Each number is 128 + 32 x the weight over the matrix's rms, rounded and kept within 0 to 255. Layers, rows and columns count from 0. Numbers have three digits each.

# down: layer 12 MLP down (transposed), 256x64, rms 0.154, rows 176-255, columns 0-63
# up: layer 12 MLP up, 256x64, rms 0.17, rows 177-255, columns 0-63
down176:127127125136121128125130155129125144127139127126121128123128130126132135123120109127120134112133131119138114123135116121134124128131122119138145120120122123131123135142132121111133123124129127
up177:139147113125083129190155089136126146121162156110113110130160114137118145174181166111123103157111122151148189158155171111116078139144156153170080126130080132075127104097132155138117148154103184
down177:059089126137110126102149175164164154117098106104141121158128056130119100119116105119135164156141111087096132089137110117156129117135144133133158114178121134114105153133195116113077112123158127
up178:137124104166088139171135130106072090178105113115182097102183183164105136127136166176133165158118174130097138154133115156150129136129130141105096197161134145136119140141175141157111166149116096
down178:151119117110103141138163174189099154089131110097131143147109139117111121112132131118148131101184127113148125093130103076119172072101119157150111146107168115087127099146166189140132133168107138
up179:177151090089086112124111081129175077126085154127174142121130110091088132176155139112141103206109189147079123125162134102055099131175121108178115107153111084124119094177186119107070082153116188
down179:106128103056131074120140133157076183083073148114157091181133142109163148107130109142130130087159128062088142136121156106114178116155162056095128171104167109123129074170158117067162072153183096
up180:143106103175101094150201116094143123127145183127127115115113127075140079131158125137127175177159036220127183177094133155091150189145142095104156179076046139107174127102131131105141173109177135
down180:102123110141142164146144105055198077089105084092204057177087151105172172152089099173155129116135137142114164044174139118131136137163086139148118115190057137097135194152091100144121110100171152
up181:090140073079122104134145117116163092149087145198138148073133168106148118150141113107119142078121110094094117120182128138161120098124124154187098136180094143150159132121114140131136142113108101
down181:111115180091166217096128160132093168116165115142116103111139166148127140106116140138177146144093121114146115125117169151119136167114094139099083090161171125160165115130138080162183138137107140
up182:147086079102109104164129161114163110188113153179174114138153076164061136115127170153187110110119165195147139142143145094114072099174171124095144120120112160103154175130161205095158098118114192
down182:151098198067092029098108175112138151173120128122058189085112139131158128130199127192066159119131131128134129102138126130082128114153148116126094103126162126095095119165128091097135094076123098
up183:127041118162071094116181171063058064128153216243155190053160133055121067209127141194122140150141116168054181184126139217152132192255194120172106182159152221206147220098164102170105191150172098
down183:062134118211120173107137124189102088002175089153090160197087161102192102075107165216108148121174123090174207205085111098131182167161212091081102184087119248106174147124145071118193236188151101
up184:157130125134120112156120130155103075189157139175140113125170113107094146123196185108122104165085179118080155186137116131116121099129146138124109185097139125168104131143149136097152186140117116
down184:090122139102121179116154122116162159168158118152132172145137151164096121121145105100115174137127140145170101096143173138123127127151074123061114092084155105128084123155137134105151156111101091
up185:185045101073082112136112062120126151102192166112107147116137093096102100147098159131175145131084150127109108140216137129138107133142126118154080149092099211168078099126132081150111183175215104
down185:081146201112196170130171135061147101087087143078110104134115116040124147158112174179161116063111147104126129127140084082141154105148101186077149121175124144148151160144098137090146070099186102
up186:133102109115140109153114145119093112121133142197103107097154045097082127165102143102183143147113132123093114138119064145110091098116172088102126136171131137147144137150126088165109130084166123
down186:125082140104113161110065119131166103081174120153130128114120099098189102076134132100099154149102144089107144137081127076124142094103119097138114119166178126133172113155170152108149149129183148
up187:202059048105121079144110118108141176126102188110201076068113150140117073178128142092110156161048146130157119221111081146097128132198168103120148097124132124126077121075129117121120137105113151
down187:117113062081124148122064052136154201025089123132070140143083115123103098095135161124077195134152136058206090203105052126118160055132144129128160092123092124141106099120114101139109110112136187
up188:145072112130136126107138107169151139153172117170119135100150147120130143113146167131154138130127136130086113095160132162130137099163149136141106097125137123107129187131147111163122121118110109
down188:119153169148148143124153137092146153073068162091143099169123145130120094136149161155153152103184134124158111142126116114153121172133127136131135123088103130114111133154139087143154117138118109
up189:146146094114135087122107084133068078186122163180170134092200112131152093094154141113159156143119085118130108072113101145066153119138148131157165150154133174136166122084149090142151122175183146
down189:152125089100131086131077077158076120100142149088080142091100110119184172107147094223189153172050125152160186133176129113143135106152123121144114121111107160118133071135066124139107153142102140
up190:131115120125074105104116169162145176114120139208138110129165149111099117093140093139130128129105148112143075099132173121133113125167148156129147128137151116102082142122184127073144169179135107
down190:166150116136111130128125119160125118118113082120150130128098131154159200114072094103213161139130098136113121111126148155111089110105168144168106110115105149115119059094138135174086142160112152
up191:153055068104070074125107116095124193118107205134137113118104132139144081121112158187156148192090139101138124197114072145084104137169108124103127115133133133143141116117150109103125120115179153
down191:079110055099121146074070162204135154090122129150110068118123178149120086062085117130112198147141132087166187126121065108141161083126154101105202097130138167097134094143158104112045100130128125
up192:119044152176135145160158079153066138168117142146172150125183144114088096156122156100188152161130079131111104183138157169144093190118171122095170122141065123113136138129138167131134175069185138
down192:108085196102117175158143163130141141116095126160039152155157123176148098094061086125101115136159112117121136135125133142183093149039122095128167142114129083092129107104104133139143123112164164
up193:112110141171079136159161129095092134147097151095178104083156139147125114123115159133130168147138130166144077153138164157123069178191081140106097113174123117090129134113139181172121156158116192
down193:091121107119136109148068171126148122122144120149099117150165138068107109151144022120114143146126129173107131153171160157144122164102114090101160133128149169136107122161110140133130134123148120
up194:116135082099064123174109097102128168153139167182136068139184096083060132165147090141178142117098100198098086122109102121144140127130133124176086159177041184155181167084121162184162061125113057
down194:142181082100105180142100104101100130133118161116123184171083155113118108163094116168125098134097133061128123114112138156153121071159130028121145097203125199165085109096145129149224050165096094
up195:109104089143114123133093164128130121169173107141159092122113140138116096151149128117160142233144147147108149120172104145135098118138171138152095118140126110145156106100118125137177099171127148
down195:141150131083139162078133165142142118142111139115075126144140162129132152106107128153196113162143097095121084147170056110146114112118128143157141105125130138178127166096128154148162140129165154
up196:158100088115042146123120112075171087119156159127110057125176121123115089124109107089127123132064119093118164153121159163096156160117148087151078123176116139124145128129127099145100190141120100
down196:140136179096146165074113154137190100129085183068106092099150113063149106099094139131153176098106122099142155109128154139148139143126166062104122143129085069128167143101118126102148104121148118
up197:111126094086133105110124107131088152116119137140144141083151091122083079095134128059137082079097096141155166112198145174172057146134094108103122163172123116123137189165135167108097130138133089
down197:088200126149098066150209117146144086134100174133136120109146139136111178098137134103180104151064091119135157118142118094163177101105159140100093129124125155126138114150064119108161135095109102
up198:108066149160081121145159101147115083129102157144143083079166128170109143137120092101142111163099156153103128157139207141146123132172113121134097095094126132170120116104160111177143137153126157
down198:151178121101144134075114065214113134103138116169160121141109184134118191178123133158139127139164154088118121110113121132175183096161126092130172143136133141164123100134144138135127133097119079
up199:095138115166097078141136100122102107195120139178153074125136116113159100110113087184128125180134088138073166141140140154159152130121095126153129109172115157116179132146157084156130163138134172
down199:141102125164126000105140110119116116135132109107128155137125134150129127101115071116098108115062135124165124128141093138133144131112130133066139137138161053092121107142129167154128119062145156
up200:193124076102126141125097113091047136142098171128119092150185072157112090170219156110128095139103148100062091143174120166126074125148142133105121163151116122154147159131153174146048127097089171
down200:162169101102132138167085125107190177171170170054161103054122202171130147199105152163114178136160158155096157133071126156129147116135136180155150157136084112092201115116148142144166098109060160
up201:198122143105160120148140116088125126135188149156144117112166072075097112115192150104179137135142109106096111145136140185155068155155103101156152123149096134146191185111154106131123106127108091
down201:092097167165115195130104137163079150096108104115115115208196098133149145133156147155146158167123097175163137125179133121140159149173143128129157117192097110110085124124163149155122167152142097
up202:182121134105109130132161094101137158135092160140107121140169111105120138154137206111135119134146076159146096152133088134133104068160142167114113161135124113161121165127161161073087132108134148
down202:110118049140148207072117130115150140082117104123093154175154071103162158162108123146110118113145170102139127130113119121114126154124111122143161117114140162109132091106137116163166129109148136
up203:142115138197072141161133113131093106135169127158150105088144178069084119138143104090145122179100115162086090156110149088123164142145136133195188108124141100118115104120130136096144166074150145
down203:116117079140116083148158095135118194113111108167135138133158136110177106096134089103164090158137140083128100163126114098123107190147156114072147152125089043127125124106112153114132177126136110
up204:195122109103101114155165159128042108165109160141180145129130135139107130150186105106127114108117101104101155139125162146105125137125118180180069123160102134117143148136107135151105128175112220
down204:152124136105133183141056106158170170120159119092155106116106138154108146104055141102179132145134153140109118131166180133086148154121078072173110120101076120129128110158061129187171128128080124
up205:136117136131148124118178155126151119174159146192184111081170107107141116119207121046126093150129145157083104091173111135125110118151187120108137147138087079136120112126167166123143149094134121
down205:113161144107154131120141130228128163134141169132106127069196082152149154140110131112104084118036140106123142168143122125141135133107120130105119097147123075104099140112131109137129119148123149
up206:226154079129090144142146100121096181124128189161127117081177163063129082179161137076110109159119112126123095170221143186108147190159090217116125195080123117118148122092163127160122161146145161
down206:186173148154095225123076075149129166116157096089081133190114103183137155070122108114013130087105100127159104212172096174115205135141062140096073110141126084104086142180121119129106096150136167
up207:112113125182087126106119124122179097210125146150141120128118138087109102138177210060194110219116071192080023083114161119140103127175134154130103157178150095160209112099177069192125196120087167
down207:122131143130117253124114140163215138194130066126118141174088121134131112106137113124178184150132104187109107109073156096128088094126110055114135098105106036068198074144110086146145136146037172
up208:117065149096131082141161138064088084105121145149124117119121169101132001208196153066169117102073183062142206112151120221131074137147175148097118137118154074150137124105163110113110171142192122
down208:135132130127088187238123133055161171180154089119125135168154130075135191091075104185137101152097078156072081172167234120141189179107092128125142125121119145183083123108169090154175132137114169
up209:149127125153054132179115084123116089154106133127158175146197080137127120099144165107132127165096162174106149177120146116112157143151150205101174121079058175166137131149122124165081109138127126
down209:116175131115132163108122156152199180136164169101165127079177121118153095154118165114184107178106178111113178123144140155106100142145137142111145104081121116076150087156103125100120156139139140
up210:110141091093116087174074119123123102143089180161190134106136117079112089140154137111161174086111166103085160105193152179147071084139146081106144216103125183094129165150150189096119172067095161
down210:163111044103075184114137154104188127131182099120077130138091129145200133186123154149171140120149111176136150134143183113138136116152180099107139115075148241107108128129090149164081085056149133
up211:085111127178079139132126129133086144144105121126151096084145107143111092155124105168120127174158116136092128149136135114139156167158138146116127176091087189117135166144163113153141139134134146
down211:105126159140093170110129108105100175094196129123089150098158185075142145128128130147134119141143116151140128119128117101148112124172095120140113100112107094113167118106125153120117154098185113
up212:116118150112140129091117139138091084124113154167159144083148106090091092114115158136129089181112145125136141132124173139128127163161134122127138150143122104138140138158188112083122123126156135
down212:145184107136132156168120157110117109157148144102097146115095135140123079167151076138151118104132151103089127121139164105112152081132130115126150143137103118130160119123137131181110111109125115
up213:138136107119140091141184162151119153117126142183117118064169137112127100130159174164138143124107076089075139121199132159133151188134138148169127145185101142190163110091134135081135140129114121
down213:109113144105129158129094139164142115138114152116067155151095119122139125184111132100192143096117159168176129136097154117103119085068122139056139091064104132136104134174191083124076105139161133
up214:181110150124083089115164128153146124133143168173154170116145136072086107170146159154119161164138160219135128144132127108126053166119122156142189169099108125075181130150129131127115120150085106
down214:105066125158173128109090106137139182150084120121063100092115138153106126085134117090163147106137129113130136096147135150153218068203190109119088157167167112126108125127162130128118138171127136
up215:105091152098060145155144126159081115168137117194207099144128066128089097115145103099142076128065090166075065171198131163072104081201111152175078122087128082149168193103178117114117136123182165
down215:096155130105110255138098194191123111127177111155128096185137091156123128080143068166105107113113100166113105124192135106104117138102058118094065136115139006148158189153162133107126114132159154
up216:122137149150098111129190199164111107125159154139152058107121174114075112171127146050151124169110126152148163123152224132042095119111156132152126148171119113146167201106139146149119166120137166
down216:093150147110138126186163085176167082071120128053114152146154164121081093136113107085103156114102146102137090147107103139113180102126085118131031118116113141096087155106102184137112118120136075
up217:124152125156098130105158092119162158183123129138130183118160116106115122121165167113120106139111089131104186135166121172105133107159127124102150153162094162194104148164161157142085109140099142
down217:093158146108111139137133194116101166132098162147146136174162126118108138133115119148142121118132165106111100098153113106164126121088187088113149118155155123125123119138160138118158089174159090
up218:152083120140145088153128098142129116144167119127124117128150066164121108175141154090138140116099158112077097119137182172146074142109131117154139112158184112176110142109134150133085105100094189
down218:081181219134164000094167135090131124123098084138140126101118143123130171091118129087151156110098156115215167119130118151134121095124161146134140115108150164112111141091131128103101110124105130
up219:124107159072128091125152111092081126172100127141152091110206168106070134174134112139184093088110203180112063122126200140135100207125121152159147143096067178154157103135134120117083143060092076
down219:090139127127151065171154073117099126144099155156130081084109134179131089089125169155116127126097121048149140085233115094139119136124072152059114080111131150091154188120094121065095160143130137
up220:121041135166139117139171163187082071179149133134213093120134129123057075116148139127196050168128089166061103168122159160077129142160108141165080146083087104121178165077162085158119113146150157
down220:084118099140156188111110102225145085168114140121131083155081111121114153074168065084122110151163096100141133138133157140070192141134091143126139121083134114190137168122181116152151029112090182
up221:120099141150096120106161168152117069138157108165147056144099124133131113116142151103173102150084084137167094109141164180124070105158143162134119147126161214105130142152121139094093154145092135
down221:178133185111158048163154125150108136098128131087147196128174143142137103143094178159166134105142113101199120126095123138169102117150067083087109094129117142091115115145111141140129121159103099
up222:132106123147126121125157124083098128142105121165154156111124129065119132108135118134174176100099121126097102131117119119142138136151099119166069158122076115112153124136140132113083197113215087
down222:109115146103136142163133133142141091191086133163126120111143081148119097118140142108096122146117139110123090090094192130128104128101156135099120130101181118131085075149149174102101164141097147
up223:104065095109118106146115160106063129185113156191134164072189167119122104105132108141102115102109109182130149078148181157114154119121128218148116128116095120141181149134164112204072184143202128
down223:101130114114071114094115205161130112146128128201087160181091122178121133151158071134137106110111105177167072057158109156152128086087108140102128069184164136132130110098158127117171104101066102
up224:129100126141119113123091125154118098137140138111166114090142078111122119118165112184219173145117109146127110136125146114126133157143113143179184130079127159101147156147178113095120111070115127
down224:128104136108132107086167111169139089153103106091112113169127149153124121136120142172118175139111111094160140093122158103159152040179084149115097117122109117146089119183160131117160107132119138
up225:128119111086122107140129104115088114142116126170153115115120128112174119137128115091154140201085150164156120101174097131132109140130170204102061125134151145105149163137161153087121156114130126
down225:108144179165147117160138126198132136149133158044119137153146084136127143116168124128167090147142138113159137178088083144148136138127117106074175115105165169117137120148124112087107085136117084
up226:166067060122070139133158156089094069126208146172173048125165086087056152185139175029143161194083075155106141103118104138062081170188147103124189132118124138155135102096121118137090197103114062
down226:169109133109124212121086208082137139165189107118122112127118067142155246150075089106133165110132142121104176100087084121129118124104062077094095138066155066150147087112065136090113185154125090
up227:125113128111120083130110104073159071110055207140102127104136149124134128137134117129112139186096148155155157162124113121083063112150152117171088102121123173162154118161143193062123126096129133
down227:105137146150103057135127113167042150082117157137135109131074123138197081155070159118171115133082134110140168133136092103149164123130116162128061167089113116095154111165157154143076078147100150
up228:133073135090128111138119127165147172156154131114124158124190126077028119169101137158158150125137137164056100106166174122116136122219142150126137160105086167230124163097178138171112110175087108
down228:138138160186145092167144163135142087122116155163072153134088129104189175154141162107113114119140085104117146128123031057168115160124151112162120148111085126068145117102123125057177193156181083
up229:143113136177146141127146135113090154127148193150136113135153104138123080142143167155118150159119100168130161180123160166150135151160195139138165121202101091132158098079160101154107218149171139
down229:137113131158163240117128150127117111110082121130089128160103092176136118092143169099054163104099135107172094146096172129149144167123133119130158120140150111098148109132153119145099137141101172
up230:098020141081079131132131155128149139218068167172118038079168137114095135125150116089197100121080137131155189097137146168080102108155088179176085139173119142170140154069147197140088187110155086
down230:071142138117119186167175150150190178131142124149105077076249175187162129131050221149190131138120160135173179142149142103158125103171171112111125122186123163149082150122139100101114125144149088
up231:075072148127116092117080145122108103174134132132113096116211072112063070108155159147124070091088119202132093128139118135085149163157074152123121120107111125129213162148162129123075136114128138
down231:054094210083132110118106153160147123123145140171111138144128148156096095101164135197134155159125221071184100106100146095140107209170053159122147134141161209142161149123079143083124085115107053
up232:167145113121119097144117171136084132129107171084138147126131152133150133126096145126126115135110119145060123195167105135167097168130181161134109130122148116135155155068131232108141121155123158
down232:135112150092156143090071126140145157113141108095118170106160163126070116099099147152206137150111144148146093115136137072079160106123106155155127093142180154121104109143160114131144140156072097
up233:114101149091128141147121142106161141127152163093127081109143116117118095113178135116179098128117161140159102133120097127086110129158142140114173140113115170138135165088144198129111112135119099
down233:094112154091125195117108116097140155122106117141191137129153140112141119149165105131130115097155121139111143106146099110134155102135138089142186117123140107136127164151124064060137149136116090
up234:132099124133109106146138125132111115132112146138137135115140123126113126137148140129132129148107115127117124136121122142126124135155124125127124146129115156139138135128138138119116147123117136
down234:136130120129133128133121129133123126127126135125123129130123122128126117135129125126133124132126127128124124126134123130128129136119131136131133127124129123126133132125131129128124127132126135
up235:187107147100162106191122119155135124108114145129084115136147121139093108148170118082182106122103168070123069159157182141141128202155141160130150140111137143173119160122120111119077111094118107
down235:126103135144143138106155107146076142153164137158166144123138102077131134108146110123111128188175063168055183118094077153121130128129113105132098095132100102124147142129102122123206109119173124
up236:134084152106133160114139164154088190236150216157190125065143138088132091077136255081095144158102096146114128174183114149098144118163090146178130179177010131178192165099160142090088158098191103
down236:134110152133128255112139098152128108166142211167241072090085145137142140107134100144155091156182096170118160124206172115090124150154116139158153123177115050089168122127153137157155155130140133
up237:151101121110126155104141108120092145157171153174171147114112146108097080150205090123134092151126181175077134122186153188108165140172146093139107067130053168111142202075148168103072128074182129
down237:102124081067146187124132156151095119144151102046107114126132157123074141152143034172123159089129092137152116128163146129160167142111099076058152060160139163141130115122118132103111147158120174
up238:142106090125133085149162119081132091218144120152182151123201060129090106127107163116178168150094106103135087103114078102121062142151142143162049120122146201185088108138102160137099123120128143
down238:139024172130109149134194181091113159136197156093181157188141176123145104144139098105084093169077201110123086081130125153102137155105122136102173149075183151112093160133176117160144104151147118
up239:119091108132074068121106181126091122186105128114132162069110116136097108126214111157123153128026127146142111134118097148105164144167135083084105153123128148151148121140125097089121078146167115
down239:112112132105107151163101173130139177159135138112133151095116129149088125107160099060125141132112177073140149124140104062118208076152147083115163123137101018184079115145111091116153164130129087
up240:116108107138118082154175130093148104142124111139137170120167157128117115094096106081188133122111177111121061125201116094152055081150175166098098145175108161178110161122214091093092155107161117
down240:162110117140126174063091125146183129115135138151128168053098116148120162124147184122113170094164120134120191092156119128134164102164153188145113107131105119058046105091133125165090061128086161
up241:151161120142113109128158163103156163145130149171125185123186168094135122125167121086113153096113123106063133103140155147102148089140080154143133139137103126125124105118107166122143149157124157
down241:105096126121107169123056152117121140155170142057153093170114141156127134159079128135180108138105151130168116140139085116152104166156135113103135120119115111159127185136135155096149118118121140
up242:124110079145156092140139064102133115126136119136146151122135127116108106144078176137140128076134084125127091152162141176086157143146143145118158140108114148131094080117162105189123134145145130
down242:149137152081144029111104165143097160174123126153111133179143130163168142078126162131077154124107160117156132101111092112154125154133126117129134125125092100168116158113168154107142121140150090
up243:174119084122133085096167123110125177165125120151164148089138124103106107098142155137184105122131120150089145133115112106176109141124190143160073160081146159134133087156130162134104131045149146
down243:122125153127131182159105105081141113161141128124087143157145127146132149101171088192148161102127137098140125141079091120134090114107048117111105146090209199103132059118134100117112124178140098
up244:113089134209085052135130181166167147147127204136122078079136139148143055141121118090164057165025054170078162182173133112053134248176102110148080196165138150156191126126143135137035106075131214
down244:170113149155176000124149143245182119101124134173129104147130128183195111056054135087112094093077144140081154152179136165111130167191058117178149153108172158119138117150136136151080090085108165
up245:123142141106065117087112121101113128149074140090183121108121131057094076179172160165110137125094134135110173157205113090100120121165129116114080146140058164176138134087147168121091173160153094
down245:142167168112147152135149044128122080125106101084124183189105143087167123114149147172139160098113156105169175145099084152221109149140098105092122076136128162116164123168120107104129107177152035
up246:126122102152135092158182105058076140144136150155109140136111178135119069120098145190179117206085097089111111151209110123162029151097180110145128084104119094155103130118134183115119148088194128
down246:114139154183164205163167147069088127111144125086172176161067170128132130108121148137156117143167145108106143103134104098115110112075113136087092146121108022139096111108153150046173089126159162
up247:200062122141144098175080127128108169143108118126137163125117142114104070185132160116146114153133105158144115109149151093120108160143105121111098149084133169110107208143156175152152154118143113
down247:074138155086120087112138141113118132104125146136115076084117135132121153130070150163164144164174154115117145127077128135099137070122106092082134129188221149131134075078147163152114105133089100
up248:185099176147079079210119143103138071126104111124147100128136068155057125177138113131209071110117152110092074120123146088118118140146172190171125155155149191123134212127156113179145117151131162
down248:075149073143178059151102058174130133112110081111120109099083042124164195190141096159075140123167115105141107069096122102127105105161110060132131144149104088126092084040144081185087166154147116
up249:113048133165159107176207184138117082167102158129131112107127149138115099119149171125125119167151112156107165157158165166144085194145187180124141093068074109111141091093154122107032213178119161
down249:123147086090144158134090096099098170084092139155101087112169106138140147151138106189135115113072120097186095179142197087105188120128150145140117173144111126162057157139139157162038168161165119
up250:128129051134121154151118129141113140149112110145154154113170106112078078144147138118167145168123058108120076112100131134146090119130134109158087174065126159109145118125147145171114165098171133
down250:128136144154162248142107120099134100119130103118105173168155147121144118098171119135140121178129127115137134103051089149154150152128108070130120125109213094145116114095123118112125112128151137
up251:108110086160113126124131077166139118150095140145128120110161154135088130135082172159119139143090122117158103133154177158142079128130152130139137207135089130131137205118129136076139132107095144
down251:161107103107161092108077142121123134140131087089096156150154113133151164120114190194180109137136126149180158155090150130107122097114129127146106112109150149120151124120102077125143138147127129
up252:075138177067111072076126085100108083131132149172154138079139144110075112181121073146153150128121115146094155086137146188098061105190167186106122098109167122145194088040144174108059143139079116
down252:079114086140061096091145172162076189169212084182143176107063149197148148122126062165150160076082138160181158128117150121111179068107160105161147137125156229116164093141119095084112171154148172
up253:157132110121107096227110134158136117144155155112181136071151156121123124159151096121144129136096113132174142107177124160104152125160157138157142101124153160182174113160133119099120151100094135
down253:100130163138150136130103069156123131129104127152130109102155075103099114152115113134112078115113117096107123091100085116166150086079169106104094162130126160135102172156210095161096120161093140
up254:126119158163050103128105185135136086107116165137169173105155136134122120150133158092118120102121125152118103189140217166130104136153147165104089131083120080154104209053165154212057156049120114
down254:140156152105128093102113111210124119084035164063150107068131069110123114125125116132108145159134157131152157132110148063154065093165176178065076179117136100080112141153089126092095088137109160
up255:135094126117127069135124173150122128132129142128122084107150179076149133121152155156182198111108156117106166181128147104143111156168161232098108174158112104129119135128143192095147123128104116
down255:164108132125130170094131121112122152120109161106118110097255139130097100146089153104132185118124173127125174159126091169120127124158132146162142164084131095077086137166094108145101189134084082